config.toml
norm = "rmsnorm"
qk_norm = false
tie_word_embeddings = false
optimizer = "muon_variant"
lr_mult_qkv = 0.5
max_grad_norm = 1.0
dataset = "wikipedia_en"
Each number is 128 + 24 x the weight over its row's rms, rounded and kept within 0 to 255. Layers, rows and columns count from 0. Numbers have three digits each. The size before them is the row's rms in percent of the matrix's.

# layer 10 attention query, 192x192, rms 0.0681, rows 191, columns 0-47
105:113159131114110152087113132120108115145155108182114131126087105124124100136141132128149106162140145121149102138126071134153095113127165155112092
# layer 10 attention key, 192x192, rms 0.0716, rows 191, columns 0-47
106:105136141124121144104161099086111114148153097142146139100120134169102105129151137108107125107143148140136118103132128143150138124106103110118131
# layer 10 attention value, 192x192, rms 0.0792, rows 160-191, columns 0-47
100:113116139113141133146118162121088121128159178152092163129100110146105139114112105152156105113078101144113117125130132101160127130127119123149075
103:131098153102133123102135084138146128096166139162110117097106151137111160129119121107146118150102151125170116127105135102150104148110120165154097
105:076112140133150155108132058104185162085114121105129131119119111090135139146122193139085132095158098098152133143152120140126149122142116138101103
103:096116138093124103181110143153115120161132123139099149114107177093096127142123100122139131128108139148108156167155104149123156113128137171149088
103:189122133168132092117131127157144101112125113108105164144160124111116079150180122134105145126137143139156153112152133128094088108127129114131079
107:105191144111170172119099113130108136145079173116149184118144158086148138103152173147101112111114132120114098133126128133136108168128105147112170
100:098112127140152148141159091099066117128122118130143115121143120116139139147100158123160121143139092132115127109103167139149132131127107131092125
108:141122090098107155141123128118157152148092114130093138130083113136124116141155142115128167116141151097136119187128124133098126112131144076133153
102:163113132131157125106145156107148163153140141186101080137131100124143179144100154136105136114135154189175095127147098121123156135169141131078133
105:127121131151101106163128082148119152089169070146116128133132142124127194104140130132092136114160154145141123119113130131104147103095124150111141
094:160134098153111098122161123101106082136147132172134125136087143104185090106103157118118152164165122125122100099110153130116104142104187161118127
100:147144125113121116116110170162116125123111092123149138135098155141146185138114156126112132139141097073088090099164129138130158106103136125083122
104:116156102147087115162146149143129150114130122131104183124128126135115093165154095142121179129117112117079139161185129142110135127149124091150131
090:126160108121125108110108127121158122112121123103113135176134124138161134139147135154139145106142147190133148142118121149123141136123155111124099
102:132127104116077135137127086082121115120111094140066143142112129126116120141138131147123149148103148089102149085155180120151130097150136155157047
099:105109128172103172085151130128119167119116160151155104148140123129130092065136167106134158126123125080114156091112081121097127134165121126140097
105:088143125130118101108160127115135127065165142135138103144079131135108145087121136117138135114131115110120103103144135166115130094096141125135153
106:124112111120097102109134122091186097121144141124133148101130115120066086155137117107112101120157136145132114090122117094085130149137135136147152
098:125137132151103125078157098142151087129185135100121169097132109109132227139083119103118084134098172135200130132149146147177085099142128122146152
104:125128128152118149143108159142085133139165105121138155104122162115142140145132092163069126151112138159149123172099134139115109128149142136177117
097:117138169134155122128152132136128147156153159136134088139177138108132098108145155164119123105086121110125152129152142162098139154147136094148108
102:131123097133136146135128113128123106129129147090123095117137141169131094116125124158091107128093096126096135125169126128129131097185126143133149
096:109136106123129118149151076141094136103083137120100131098105115150141133156166091151143121145141163163118110098099140125080140075145110143136151
098:107141108167119133089124116079133167124119152107148094178125161160122146137115141134119153113103134144149108125099132133126106084139119134142158
098:116184125090111112146169138153154129144132139134099146090146161146116099100177125168137130122142120154128083153145109113083109132134129150105148
098:140126142103112155107095163137145162139170116125148133153107110180144142111133122104101111147064161086119140129160155125074134112128111133137126
109:133128101127164126133142097102145149145084101138133103126137151148131124069184138141104143119163136114116128123138147142156137169130153142093144
102:072155107162171144123150125108099174093148128139143100132123129091116146142172101112159111123159105108090095145083130150171125140129090127132154
111:132127116153123139088163145134130161136128127113134088148153091129157131124095120110141190132135122115101094129142151101089119174100159144138100
100:099130085164143144125121110115127114149150120122141120168157135178136136131141140172121147144153150120095123151148132115154125130133138134091106
104:134115131091084106130097125126139126172132112151163104135129150136114110096151140108139154122175104115146090111133149143186131123141135167147122
097:129135186141135149108158157096122143125167119121156143098168105118153106169127117142132149167164133135120192124136136118129134132138079126125100
# layer 10 attention output (transposed), 192x192, rms 0.141, rows 160-191, columns 0-47
097:143123163122118126134136117143176142080144077121133084147128162137157132159117117089105143140158160119125111122117107120110155091118119132113110
099:082125103147182140114130141102117144151135095143175151148174148119126126110132125137135114097147117119126125180108123176110142088106152074095124
102:129126079078131122119137122121134103154207148145097107127116128125099110097141128102134178124129189107166136103112120115148095123111132163164105
095:132161175104156114116146117151176120128164132152164132092117193120149128131137126156128113125141148137108106114119109156128170122146121140104144
098:067136105099113180100154111125095156125079156116119152159095157098152123155085142090137118087116155126138092099116123117166119127108144149126156
101:099137135159126093137159132154127136145152096137124092105082142142114113130085108122143104176107120162150180125159115141116081108138111170142135
102:150136139113113159098092139165151154111096113130141154156113114158126132112131109131093095120138131144158109133136079161117082138113157095130136
104:105182143157091098161096124158111085136121126091121097134127179137110152120141123174119094108103155115098151121139158115152125154162130170128170
103:134137131158178114130132153132153137111123156134130163124087171136137119149121151091099161127124159169147168098114143141142115116129119121109121
101:141154124144141173081097194140136127123132139164129110057099140113105154138124155160164125137133119141135162153111127134143096096175073137125092
095:089115130139163120160154110147113132122088116078120145145121130124130106171141103144138160102096119141101129103146125165092131100137098141191127
099:140094135153144102094139117140130123091147102110088111140153097158100125116136127129160121112095111155161152152096173092137107140143132146165135
096:180109123107101123111076065101132104150107108150117106149166151111145193099119155110141108097122158190145128126133155104141151147113164089114115
091:142139117141094162153137133137128143154102135125134074087131113107149150112098136147098107135143141119127108120150174140135109122132122116124149
100:099135136101193129095148100129158090125117140118171122125117109127113118130152134121138135136165092160147149168118101132126152134118160128112198
095:101100110105140131145126082119146087134150109131108164130124134132129134137105118150133124132156128151140124144154117127171113108164151158171140
098:137129116108129155165122122106137078163083058093133132119146138151085097139130137138101137101145118142158180147123139106129141115121105133136106
101:101158156184152134151139119154116140127141125124136119136152136129176146119089136126140133123109106112152170139119120139174103163103114092115110
098:121122130123155168132140165088088135114105106146140137099093134153128122114148124124169146085132145135121118137117127120099141163096139087136143
096:167128125155176115150118093127135145172134091152073114130107151143140149148127140121119143144195099146121158091159124156109137155134143096109127
101:105135056142101102105126134142119098086116127128146098087113148153124117123124094092113110116167124121145089102090134086127132126129052135119135
095:127163115085098139123119094156138149116124107152136097147156133130145140119096142109131118117133141146153117123103121124101149134122120139169123
093:140108160118120148114161180159135093144100131142133124134149108145132113145042117090143150127104131102095143104115114125186134110124147116120093
099:138098154122122130141136145131149108138143121146142116100125140118133097118149130130128121126137126128159142135188142129167123155123112145126133
098:159088151134166142107133142141112105143119115132163102132120156123141139128106113075138132124078140109152165130151162124085116121144154137131137
102:127125092110121172129147100100123084102117138153167081134126088107100128144082180181147125175146145106157114101088105140160115136127126147124120
108:128131142119088136121113145112107113110171142084158161100132066111178122142084129120132145107128123165133130102139125154119089098124142122150119
093:132108145162139110185145125155138099118132121100113147122103117144144111095102128059089175124110147125140138131164161104155105087149144108126109
101:085156131118121083132091123114070133143145120087121174126128148147131143134115147142129067130106119141096128130116081118103133123116091132178162
095:127118146096098144122148169134117177126110135119146103141114164145120130131109124091118107100152108158121136126138090137128168106116116085187144
094:091109119106155163104140139113157154106180158112131113112147074122146126174102100148094107130136108114112145162161107109103120127139096139158139
098:095137123100152117148065107134130138148131119134091163086112129176093192108084101147127147118110118111111131172158118135130170129097108119151143
# layer 10 MLP gate, 768x192, rms 0.159, rows 0-71, columns 0-47
100:101136143123146113122162136154088146101115148096108158114097131105106141075141148190145169129108156115124123170136106140158145130121134156121128
109:123060113117116161121096113110149131130136144134120094126140106137097111150123150166093093184097108129122102115130178146124096108141185127152132
105:104112116161119126113143125154117113117083164109130169091093095090127140125119119153136132169097152112143120106127163143116151160127103089114126
111:079128141128182160101130088147079128114179108146106156129142127094114148161145111137114105092126160132092091132078158097179149080123119106096136
080:100109181121129111141098134144126094140139136096143135119085128121141098129137135078123141086077147123136108139083190156124129106115135136143112
094:115108118131109155125089176144097166089147121127153124109119065105159147137101113076069160153126111095151147109120128111128087140085104090128144
105:138080115119131157108139119155067124109118084079132106150112138105099124134096138123170116181104119113123137143085105105122118124106125153130071
069:166102146108165127147149140116138100159094120096191120105134133133163108159142124127161143156091122121121110098111113153154117167138113095110129
130:136157122187128145140142102170139142134146122124161133133118096102105122135153123155144134162131173104118129125142146126168140108110125104136080
110:082156110134140139097140139078123142102122085105109113165129139151081152112122144137146093122121115102123131076115129155117144177193135106153140
112:155087099133146172094142144109130074171094096103123182105145104144123120124133101121132101123108094078118094128159131123123143116185152109182143
104:133138119108115187147121118114114155160145132114140083149143156125070086110127148151141083122081132132130159106116111126111062099170126115109146
088:114132107121128105120113100128129110123066120166113173162122104133125113116118131188148122099157159121127135077086151109105109131142138149101131
093:115141159128123095141158145125134151104104148120096097148151092137120125114106148142137061102132109101139113100100103131145135134117067124131142
086:095128129122184121162116144177149092147140131132144108152106126115147150146139156140118115094151115130122110160106147136110099121132132071121133
112:113154179142091135138110141122122127095110087118107145097120158130124119147127169172137115150144123150124072126170152090113159108116161109154127
105:072113108105136121103149142158129140143168110143142096115109091108120160115138124164129110153144117117113118137135101159140125104155141111089139
095:144125166126117130071141111125119095116180134123176095115084097140082137115137130138152134121173110093121130125121113163096167136125146116110119
103:153148174127130118137090186100110121169177130119106124162131149094112113084141134085171134123116140116108130142156160135145078144126139124135119
111:149177128111137133183097172118125160124139130150120121134138150108138089137140138126120157119131138107116094103163135100096168149130121158152122
084:163085129120130100115129156111092131152145131159109151115138107117101092145069132122117122109114116084165121133143153151145116123100115132092131
079:127140112145154084143157133178126144114101146123149102135077114170108075095146134159154161089161093128158149117098124153143145126113086130155118
112:141122120155142124159147129099131144133099126156126113149086110120150113117100195124146107142096151138095103146124121101148122108090161153126159
108:128159108198099152097139153112112147114132151121148141118170116081134146141100122093113123074104129125112147116130127120151174114109148127149122
099:127124175148160133150140116121142118146122137093125118109101137132105168127161118149129098097119123129149118165137136107114119137091126124104144
101:138057117141108139133176100099127134098120123125141139151141119131184139171096151116163187159133119142128157122100119147134167126087149115160163
100:143149149123051130157101140168115123146155141136132137133116102135123131148145138161125136128105121158128111140077115130149113084115101126162137
106:170148114148128059103128138153084153135097097139107179133102168118140124132117081133137105135152102091149152136122098124142143141135165151149162
103:115123141110146175126149111095140183106089107124116112103142143139130149112145161158157115176160123113127168144146096108121156093162115119118108
074:124121131111106097128139107165119157157085127148145123120115116126134161116122121131098132152100179128124107112153109141141128079066140068119172
086:112153122081140131095151105147108117122134165111115115076117145099141120128145121155145138137146170112143112089133118106139165113121120115139111
110:106108155145156119154141101112135101139141173127131135109083118162098139108128134152102121138079124170143147117060125157164099137141127131150080
093:110136133145106114212119124115197128110097115113131110153133121113124123145095109148140133106089132117180122149142107107132137143135078094146102
113:131135120162152096152134134135112155119131148131124134103144201125135088142135189106098119134119153168148162118143118117080120128140159136174192
105:132128165130173084109121105145113130154095117140101116150143115161125118101114169148109123184118122119131123123182162161118107175113124093075132
073:073143198128129140127092106132168102133125123105128105138130103083161106146141161123111141142094156136156108085101162146146115150131136117133148
111:147169127150119164110128136143116144112162167114128112113126112176132105113117116143118115105118170114137101123113189134134137166090161103130118
111:149166101098074164106105117129131117130123107138124135129125144113087112155135102138112125120176121162158159144136105124111130121163167168093144
101:104125154128137105109110142171097175138160134078105164142107152123105140137142164146090163095101094131058106105125145165063100117154125080131140
109:090147164110177149101098097098110089166146162114105156160106113091134146124129173157091109129156114156148152149135123116107139104099128142099148
082:144148110099142120113109138101099075136100120136132168114173126153077094136116101125148123127136142120102175120114103149123145149129129140157117
108:188164106153134110083124128144141156153123136123120116112091146146151160131118116109122137144136127111136106141146150138123117167166121150151147
095:102109155126162125116115118154169142120147170106126167137122154128127155097126112119113107141124162126117146160159117142145084102166157127126101
095:107117144134132101137135090136099114109086112127110134213139116141073154140131155138107115168139147087167125134130095147099106131159110152156114
105:128155105124164105095167133111152154102106100111156147127088125148134160116112133129086110134143108132111112183144117116149131141159107125096125
072:102172156132137116147118090147119097141107135106130108113125159096131133139083141167110143178129109091109124141125136185124142133179132115122126
106:132108100139117132105105108116087097102143129145142143139108081125083145086133107134146123130147123131091159116132127157124100171130084091135145
094:129106109170133119141139141174129177165155101139143131152129097114126072131131103189157125160107149111123116114154134136127100158114133090124094
108:102152097206117169092114133162165115116124136102149139124099129094071133133136140128127120134141116161115071139139115162163139158099127117123106
106:102141116154159124134127155134094134143130081121100134107136114131149143104125162106164137111131122109123171126131159121118152101113083105177134
076:140121132136155153138088124168136099127155094137152158102145169111128064119091153132107169159124129120159121152116150132144218092164090125147107
095:137194140148129121090102085136165123116157088102149092113122165121174125091169090123176154117086129135135136161159105087078128132134125108093156
104:119134134141116124119149132120103146166091091123138166163116100099130166165112136152123153138063095170115114112119145138115141112120169133160126
103:094145151161124144119111092098112115111113110136134153134142109151155134131169084080153143149174136094103129127125122048129114088084141134084180
081:128155170132143130125118160110140142089138123057137148112125143131126121091135138165120101164122147088105133154161100130144145106116153110174129
107:136142121139154131148118096063159129162125105142093112091135120124140120160112152179166127140127105107125159106145113135135100129177146151133123
110:124101110151111173099140104111119117105128106116137084093157126152136123085174140122148099113095121176125183148120118098104125159075090112130134
080:117110150143138114131117132112083110139145121108157122113122154145138131143114162099126106126158157129172133120142170111140130124113131060103135
084:080155122095138141120094156131116160125115153116118127132122128108133099119108113155156125112141176085129126132075171115126160165172156121121100
089:074137152097122164109113181153105053134133108149148129088133104122101124126116122115113147153120127142141107097116113090114151158130157086109092
107:149132121115129144143103136112140111132138117083131080158099162133118123166137140092078147109112128120109131161111093098101105110140116155126145
092:136097107143138119111157153143116134141150095139150105128157119121114100147145106143129103135134130137139137114114163089084079141140104112122093
088:127107135138092142123156112186141128123160136131163137143139110101146138104163157136163143174162144133079107113112110132090143110145117090130088
107:120137094120101165147125103125108124088140167110113098178144154139138108136134154150128112150110122125123126128124134119139132124124112153152163
105:138090139088151122123137117153127120160114122129145157078115088157162120146168168161128115107199151158138185131141097116162098138170143131127116
072:129154115122091109095176116132096140112131108124149110092134161121127129102126084167119104132119091106160157146118137129120118133107133092114126
104:141129130149151130134136179145120157124087151134077149075162124119158094108075195132072166138124171111110095172126116098156122157127127145082145
089:158147096137110150154130114159161117165111148141171083121115120113146106098135100133126113137126163120131110132140110117119100082167119132125112
091:127188157146135160165145101132160113137079117121158084147139145157129136126140093114126097149144143161131119148095123146084138146111134105110144
108:123108099115114139106138110134128159161145125133170141133147127133116111083119100059144102176152117151142097136181125141156089094153134119115125
088:147112180133146090140137158181168124153150105105132115133133117131147134160119123137108131120107117076141152062121084144146156104123069154138126
111:071157114097128106131121166093145093150140142116154116133128137125099172128147099165124114118167076127146137113107142133134104124143185155132155
# layer 10 MLP up, 768x192, rms 0.16, rows 0-71, columns 0-47
101:161125121123140110109127094110107155116163125169123147105136140140136123147164153134164146105145189131105127115156152141130139127108141187074143
105:160078123140094139098130126121155139128141153135147124105108143079106153067157142146165125111143119089133087116088091099119113127181159148162091
113:093130137144136121095130118120111091158106155088105092098113111130114132164156155141147088129111111110129163075117196094139112122103120120073104
107:106100179117108146125170133104127162118137120098122131146120161158124124166075137137135119139105132114152165161114099147167122112144135126167117
093:118092161121162141135103139139135143139076084156131079172166149137116116165116130122096141150155155152119143101090079103142150184147131151116101
096:136137112137139111103115135157079185092105111133119104122135133121128158192138095141121147131146076142142110115117113106117138114100096111162088
112:154130118148142147138186132160095129130135105110125134125086114155121139138067157102169151116094178116103134089136133149118152134122133090176102
088:125087167164169117173132135112133115122100111125148100123114123127098105190162091162157110130149122118155115085107125149113118104183123164149082
150:118121124202135131135141121162147146163135123124183133124128132117140135136147131133127124164175165143133140121148140128170167114102128100129115
113:135133130108100171106122134128164127128125171101132128121144098128139122102125104100129136123130143148101134141163121153141159129062158146128132
106:153098115106135130135113133102115084149154116124168095088178149153133139111102126091129116141106154122129120140109163154150103165136163109124113
106:113096128169134122139158108106145086145112135146139106149086141114090079103153158151086133137142139124114149149105101134160133125149188165098128
092:116114137107136187133124111192181150113064118131138083071147135145142137129128126095143127132097131137140102130134142171160147095133115108089082
089:116134126094152111122160106150142113139127152079123092172095146107137115098090088124161141141130104159148065123068109143140118138133124148136149
094:112101130158132103115156134150124144204147113098111144134127167124100138155141135148105122104114142121138129136151104160132071098135135093178160
108:133142106135103149117135111155114134100120141113113096144120111162112127128133127166163099104114095144142137115105135102135050137150133176084129
098:159140163092150119115120134129114112095103105112108150183091141118133143130111140157114165109153136105150159115132094126077147180116135117140185
097:149130178139129126091151099148100137127149123122162127165153113116094099149153138156132157104166144138129127182123140116162164131151141140089157
093:098153109097141125130125141118128194089149101113125081146136119154156111120083122149141119138131168097155152106114094128120169101108150153130125
100:149150161158142109155095158124099124195165102137171148149115145091123126167098090177132095104150129140127136142102127155111114108144141088117117
099:136108145079114145105079132123148130129138139131154114110152107118081136120138133143103110107137104099110140127110110144120103094111148112130157
084:134127114099117163116115136173100159129116128144154135151152095137115135094133146129166151148136137104135140162107102157123147112114151077110101
109:149184091128118121130128110149112106080122118118099136136112091083127133162122101118146127153127121162163159130157132110063109150115073131109154
107:128111124092215140130121132147127089135109113183129166142117074135121147148114121126143136126140127121155111136140135128113134103120110141126100
101:159111110114148115131116130129103127079119062129123091115167137117177114148148126138143111125157113138132132195122144124102124122126099136157136
099:130167083125154111168125145121137103165153120166142157090135137109114138109142135129144142158135096149163104128125106118154058122170139138124169
098:124136121144070099146124104154146139120126164112101108112152154134134132189127132187093102118128143143126094107132122162124180098132087114093140
102:128165121163120172117116105113150124136129138130118122097111129123081130113134163098125122181103142167136130121153128115108142189112121086081120
101:115113124138165102145144127115144136142119101131128080120115139120142155088111120135139114148147110099100123188107119166149137164128115139153129
084:134138103117146147079100115142131104099117136081146149099157126111125183131144158166133096139137140149102134137157112177128126105086109104126145
089:113110128161137127118135110101149157192086131158127124119141119098143122107160128130137127127144114138105136155181153140145108081083122114117143
106:142100130135151125115137092122094115163173161132130119141085107126133151114183137082132133084122122109132102115147120189138137108154137094155127
093:151139116134177172103125114083129121120109149136099112125160117153154096115146127114132142143152111097137097105108087147147146112151181093139106
106:131194112137126122128152142132125123137123138092130135117163077126087123124074147132117128090123129125111194120138149125127124071095148128141116
098:117132174132177128145156075126140119154132103151135119072143141125129146122122080119156089150086095109129124099171168090123162112136143153145145
080:169165109151101130127176135120124159106136110128080149125131125158131114108140117172165126114138093164123122129130124087146144167095168108124127
108:115150142116082112125122097133134110121121154105118153157181113099135130127094128111123123151116132142153105086143179141081132114167139131149119
105:137109158106109103100111116131132080144136104173153132152126104105142159104092110155147159163145150135152158105112130136136170121137136138137173
096:124123139104141160127096109167063177167114105134128106128122120131148129131118153127169129128142119148064106129127146175109159168137121107150141
095:105148110162172100118118140145137106101110135173133137145080176144161108149143137199120138112134112138075154124170137094094091135150176140100148
087:137096125131142109117149091120143141165072117097106140145097132121158113113129173153131106155098090097117090110113116108122112092137136110163108
101:133160106102163136150121098146169189136108115148140128119170144142188121130180081110138117091112134143075134107124130106189141090143107137147110
102:136177101138146121116134088124153154096108168123137087151144160135151103118107142131087138140142154114113105126132110101182102116125167128108130
099:115116123144099118137136125107125134105108106117112126154093114152129154147147144104160118120147149114106144103141053099107148157120159128175109
095:151170161100132132129117135130121121090147110153115074129119105102107143157118143134121100106107144099125088117159107124134137127135080117143103
090:125119126106136121107136106130118097105132139129160133101123145110131073136095121126130173141122093096095153103146108122162079110150093154135121
100:119100166138081146125093112149113133143169121136193135114115145124159114105157123123102125142136101155135142132121141115153156134096074106159110
110:137152152100136124127149149083088094135131150144127110087108111130157149139113121091116115083131123153118111125121146139110143120141117118132175
109:140133111130156128133144152160137149118123120082133077115111119141110109142118127130129168091185112086137085149136143158150147161097143133131132
102:113109146165151123117133133129108116089128104116133126148161129119159108119126174137176146158132160097135154136076148118130169145130170134112115
085:121127144115156141130112153117152124125138141159117106136134127169163143095155119121129099139087146132145159152142157104095133070139119135170161
091:097132092152113140133132123140113152117130129145139139098133141125086089100143102106153147131124125145153153140128110128089098117136097130133153
104:086146107104160126144106150121098091119128137095078086122139120126178156134161111194104088091130140143121159088110106152163130133128141121163103
103:129144080144152113191112111143068158130112125134126107117107123142157142131114099126130109132120099115144122140120081082122094127125119133167136
089:112151100125132127131120116109164109162152120123149119119164148125123087125129111105138103145132115077177092137103148116154130144134134169148139
103:116111134160119138102170133141129133127200149149122136178150138142117099133089107103126127108125111122139115162095156153130176134124133111094121
107:114116113141150200135108129128077143070113106125145120111126084123178111147170079156153114108124121085123198167139127119144143132143104112149128
093:145152158105110095128131091115110110088139139143146106093131108138116123120171097110143148130187135109137111156127192126148120137159103124104120
093:132104105132096131097131134174140137107126064139151119138101135089108134108131136107097158115074145146158164141125149098140107090130082097086167
087:115123101127163101168151095146116117143075130138159131127169156126130137148121092151140138118113080138137119102127123148130148154151116116124130
105:108110120110146145116135156131141150122099123148104117144131143121140202132143152137152119146119153121121112149098134122080131135137083118098157
090:138164091157168133132154066151148124106160115134187137089113098102119154148098162165125123158120147117131116133115148139096096118128098130152155
101:170156173097150130107099163097127144096132129103098127093101127143094131133135129147090112088116112125117142154135086120158132107134143133162132
106:169118158125159129104143137119132161123176150130140177147084167125128118111126117079109116113141132143168096101113139121169152106085140101084133
098:137131123119071136118135117142104106146139097120107115138127152166142174130128131107129141169111094147113060133099096154140140116071101143130135
090:127109103125141167170098166142142122159107146136117112161093130136107143150136135082143105143084108124166119116128119108113126100142081102107115
102:150147145116087125060106117142125177126113161117152139103139147138066121125189142157156111140138104130131141118110115137103120109096124129102131
099:152096143139133152100150145091143109141137139129111105115167111141086146126125085141108070161160140154115126135132123117150132166120117148151160
093:103120144133154097090107143130124161133150098125158113175130161144122120087101126144113110128158104166154111087107155097103140150104135132106085
102:128126121137141112154076082126132111114106180129118121118097131170167134183170151151140152115103118144137138096160139121103138121126117119098152
089:198112174120171096119130110168139098113142138098148166127131142144108161125140117142106122117163107134111147142174109152146140123091051098151121
096:096115118132138156112105144136066140111099116110136112112076161118128110140132163100149107101104120097130129150076141146126125130138136122119128
# layer 10 MLP down (transposed), 768x192, rms 0.151, rows 0-71, columns 0-47
102:128110132165118155132122100162125120128122102109111122139133156144121121132159141126111129146126092105138153130089165116124100155140122146140137
104:137116144130092205107155123135167133116135132165178099104095147118118098060142135154117191110121152137135133151159122140098114138146124124131132
109:103145134126109132128123125142154128167143095139154089136138133125100101146141124115128096064133099130124124146146125108169108121087163131090096
107:119124184115105105165149133174125118139105095140169135136128092101156159128076113078109101135111166108133133119136098102186109131100164104090124
092:126138133134133101116091121133137131125093067152127099159128079134140112165144149107068138097140104156105163090143186127129077130142173110079146
103:080150166165090118122109092143149153148125093110106108136150115145117138103126108118091100104143099104133111127153097172138063140136127121119143
112:167141119138133172093160141141106160082143096125125099111119095131123131101089141116186144134120153072101122074133109118161127117112098138129140
068:148135107071123092109125101085131131087135129182093128109184133121113119081141115153111113104167075100117159168099163105109109111106127122115136
089:105162143157177131162138144154128118155153111128141143127129139130151150152149137069134155109149162130133113109120132181130119129116130131153089
108:113118147143102099138138157146146145158108110140160114113103132087158148127116131122074130119129067151113082158141131114087146074129129152148134
109:145156102139188151063158130110152093117130117123138127173101121130171162093110118109110140152106088133137130164133151164104128122116163116152125
103:124151120149097113129140104123098076124123130132130109094137132112119118094127137120130101093125143101109115115102135093119136111131138137144136
094:081132185101148130125136115142177114118151116142136139119155135139086146110124111137124117135148116105097101179133146096129130097060146142090161
092:157092119134146142103121137127134118131102136110158149156139167131122114132152132133163157127136137135077148170153119104120150129138138135161104
093:102147114123133116097149167147132144117135147121150117111122170050190120137143125078155126114109126173170131112156146183132143160135119122147098
107:152132142152121131083111106126140117125134151158099101122138126115122134116115106109132145141077134067137116103156127104148132139095187136139143
095:157114153126135088138111122089108150109141187131157140162135163118137144158099126126158103116138128146109128132136161033138120086113123136175112
099:128124137136101141147148162131149136172118138145120140109101195126127105132123160126118149152126121161179125147146130122132109101108113140138117
096:104143133137118110061186121127117131128064105171126109117146109116106151105105124115162132084140095143121132133124123120119092105096098146167122
100:113161116109087141112122150101150154170123103084133149130127107108090124073126116150151095152093111132183103175118146131088138126104088126114110
098:109121116142090144128109160159168122142100137138147117103112063134116159150121120117090103111100168153113134122190183146139130142131135121132065
086:148117148128168145152105113104109099120181120125066116140108179121154129163131123108148092140099125157137095075130114185163122106121105116121129
109:165111144152173114134124147118149123163126090150123098181153100134122127128119131115133127144140123112112103149154077107121120073133127117090102
107:132142136168122117120158117120161118090096170143157144171136098076155158125135136118118122138157140127119130141102127140170071125139157125143131
100:131170114083133128099136138079165159115132122126148119134184100136150115150124102136118162123136125127090118201160142116118154109115098129146129
105:153119108135123135154134142094099170162153158180106143122121087103119119140103144125140107166161146152114135123124088151134108144133124187101076
098:099100131137118144147128138148117089158130132115068135132096108116104163144107127130133155169118108170103130113089143151120095131070090123157127
102:084132135104130116138131119132142119137158116132117136110093106129103122147140076120106146137122137097108108115151115128114132111111137117124113
102:142089161108148109136160101109107155087150153150153129133160109112145143147154172099183099114134129149121148148155093137105130088149134114133108
073:121136131139106092115126114166109157173136134158138134111115096113132152130154113182106100120106082142124115161113133107134086106150132134145108
089:127145118092123138156130132145117175103115146130055174122112136166138122143133117109099128126123154106151158143098109102142113126152104114070156
106:139094141125148120135115103117154110150120120137096114179121143174140113142143136137117146138142109130104113109120116155104114130155147167113137
094:128160150119146127135135189107121149104129145137145121151128166131124106135097126151089117114151157101115087130126086089124189118146114147141110
104:140100128138131078120124109114195114139147093109098094110145077155124120153166135128136123177133152108129132152171105104105163095123158133123134
101:135149129155118183122108085124167108085137126120122126156138139093127115123150131060152107111116103103134134104093092124126142151122133144201156
070:091103146105101125102121163129108145137141130095149157155103142086134133155110145130136149171124127099140111135134124160118172157156149126127112
113:140184139131055107151130133116143141149108120136096111100148154081132149102111103140090114127134146153097099128106172147087134091160127114106144
107:109150131138115128136131135128127113178086108131161158112123104127119134161130098164097153096139095150136090141137180145167098113137127155128093
095:085141140113106111143165121098106122108127152108121139116183143126143113107127143145117162144157148133157115171147146099176193154157136164136162
101:100151154118105146120121102131116121128123128146086196116120128120132087104126110173143100124133143075139142115095106121056111126118137116079134
081:142171139096133084110149103103145108159104106118161147119147115100072138119112115157117120144117118099073143139120120104101149118106133154160144
102:115120166141170131142100128107116112101091155145085102129099111151102079114153129145129094125108122141104163098138126125111166131167144131123136
100:140141164145149096097114135126126155114124117097124152150095153104197142146103137113142121166165171128110089140166126151140123105132147099158106
099:159155158126132151164122118137104092122115120100098147170128112118099137097140183122119133174143115129155145163127129093121093106140115147141147
103:087129137105129150118143127112119110124179140111154119139149148166140107125121130156167119126126107120182145100147157152074151089139153126135108
077:133112159080144114135144132111113128133138138144120130141138163117101115130132119128119149110150052122124150144137133132127094112090120113142121
106:081114154183103150167131105120103122171142103132174118123117133069106137102159121076123168136140081130123124116113165138140159116166126120168138
079:132147134107103142104139169114133112150138098154127113124103122082090120132117101132096136130068137142132164139054160103094132118108119149134101
103:124126146150107113127093139167134149115156121116136133140185113157128145082163161094158143134139107133108120138131129135061126124127116135090139
105:127113166163128084096149123090144095132140155155141103128122179093111099061152136109100154122112133136127124100130161129139103123174141113169134
080:115141139160113111098105153116114105180151137122142119177115143098171146166093117082150114138123139142146122110108092146134130087101099138094098
094:141149116118111152095121104144116120126107127104112143118144132100109110108103104110125122089128091086104138125149142119086147121132153118117130
103:121144124156075131152097144133131126149128094134117116062108112091151152124086096120119093134150184142177164130162133121118120113157120136111140
103:165108156123152154143105127148113146121119136149081136164095114157122127135106164130132128126090155117157110112179132133134139142158171131154066
084:126083140103127169112123170098082124121139101146154102118106131086133144106110128094107163146156139074159105130161159121154111135118117135117146
102:144146114151135113130116133086188131155110128123109147129134117132131162122127133152145127109127085097105152105141113152092119069129104147161153
103:084150124131126170086138111122090144138203118122141138166133134122145093127167114121078087121135162147101124136063137134141146063123098112117096
091:111127149140147147158073096133143141137159163113120122154104085129098132141140168124161142168121139132151156136129103119126132139149088067075108
092:148150151137117114137145150134121108113126087166106116135179117107129093156127122118120116133135077124143121102102138093112092162118130118134122
086:145105140130138149106095132100129132145146163118105150151095145112146137148151115132167120109117145131078105126159140154148124127140167115181107
107:117095152079138149130147125129145114135168140128144108131064135155131124109117160136158110105139107163118116165125139160122111105174081108120167
086:153128132153140144091131156153091118168124119120131098100123121120138114170140154131138133122129140091147098134133141119175115135120139145187092
082:116162135079115148133146112106136139116119117141126131115094177141128140079137133126093163108140130111142146153142122068117112152129150163167142
106:178133147155094111088133128151139155080112138087128087118118159122110104159145101120116112158153115127147101105081115080109136127168126149115103
096:157076127083140081139135150145149151158118102108127108079177086113136148117135147130107154091178118119166148110133138114131146120133130123185112
086:119124112094135092114127162108199127147157125123154101119138133185102092113117106152092151104136138111059091182144097125119157118092104105112125
107:115120133148110103132108128154139113130105150181128122083146170148135131117102112176139102173106154134131141154132154075144193111128122131128143
101:144110108158142155129129150123097152110127095130132140132119080140094130174159125163151082128105137134093130168138112121148165121115131131149104
098:145086114100124145133130095146146121127149101176119108103092139138079144174156117105124080122165147137102142138146113127107130154113126140099143
101:116097095111134066132093129142091133140110122174128141146116095104123112141138171171136156117152095141116171078143144099143113106138113107162146
091:122077107168132161135120082108122121160105169093127129121141155111152118146147174087122114103117137149142116072130147127095109178147124118108113
103:119144144148165098142141096167140143074163127131130120138184119161092146164156122157116110120092150162138175139125088080158110125171112140134136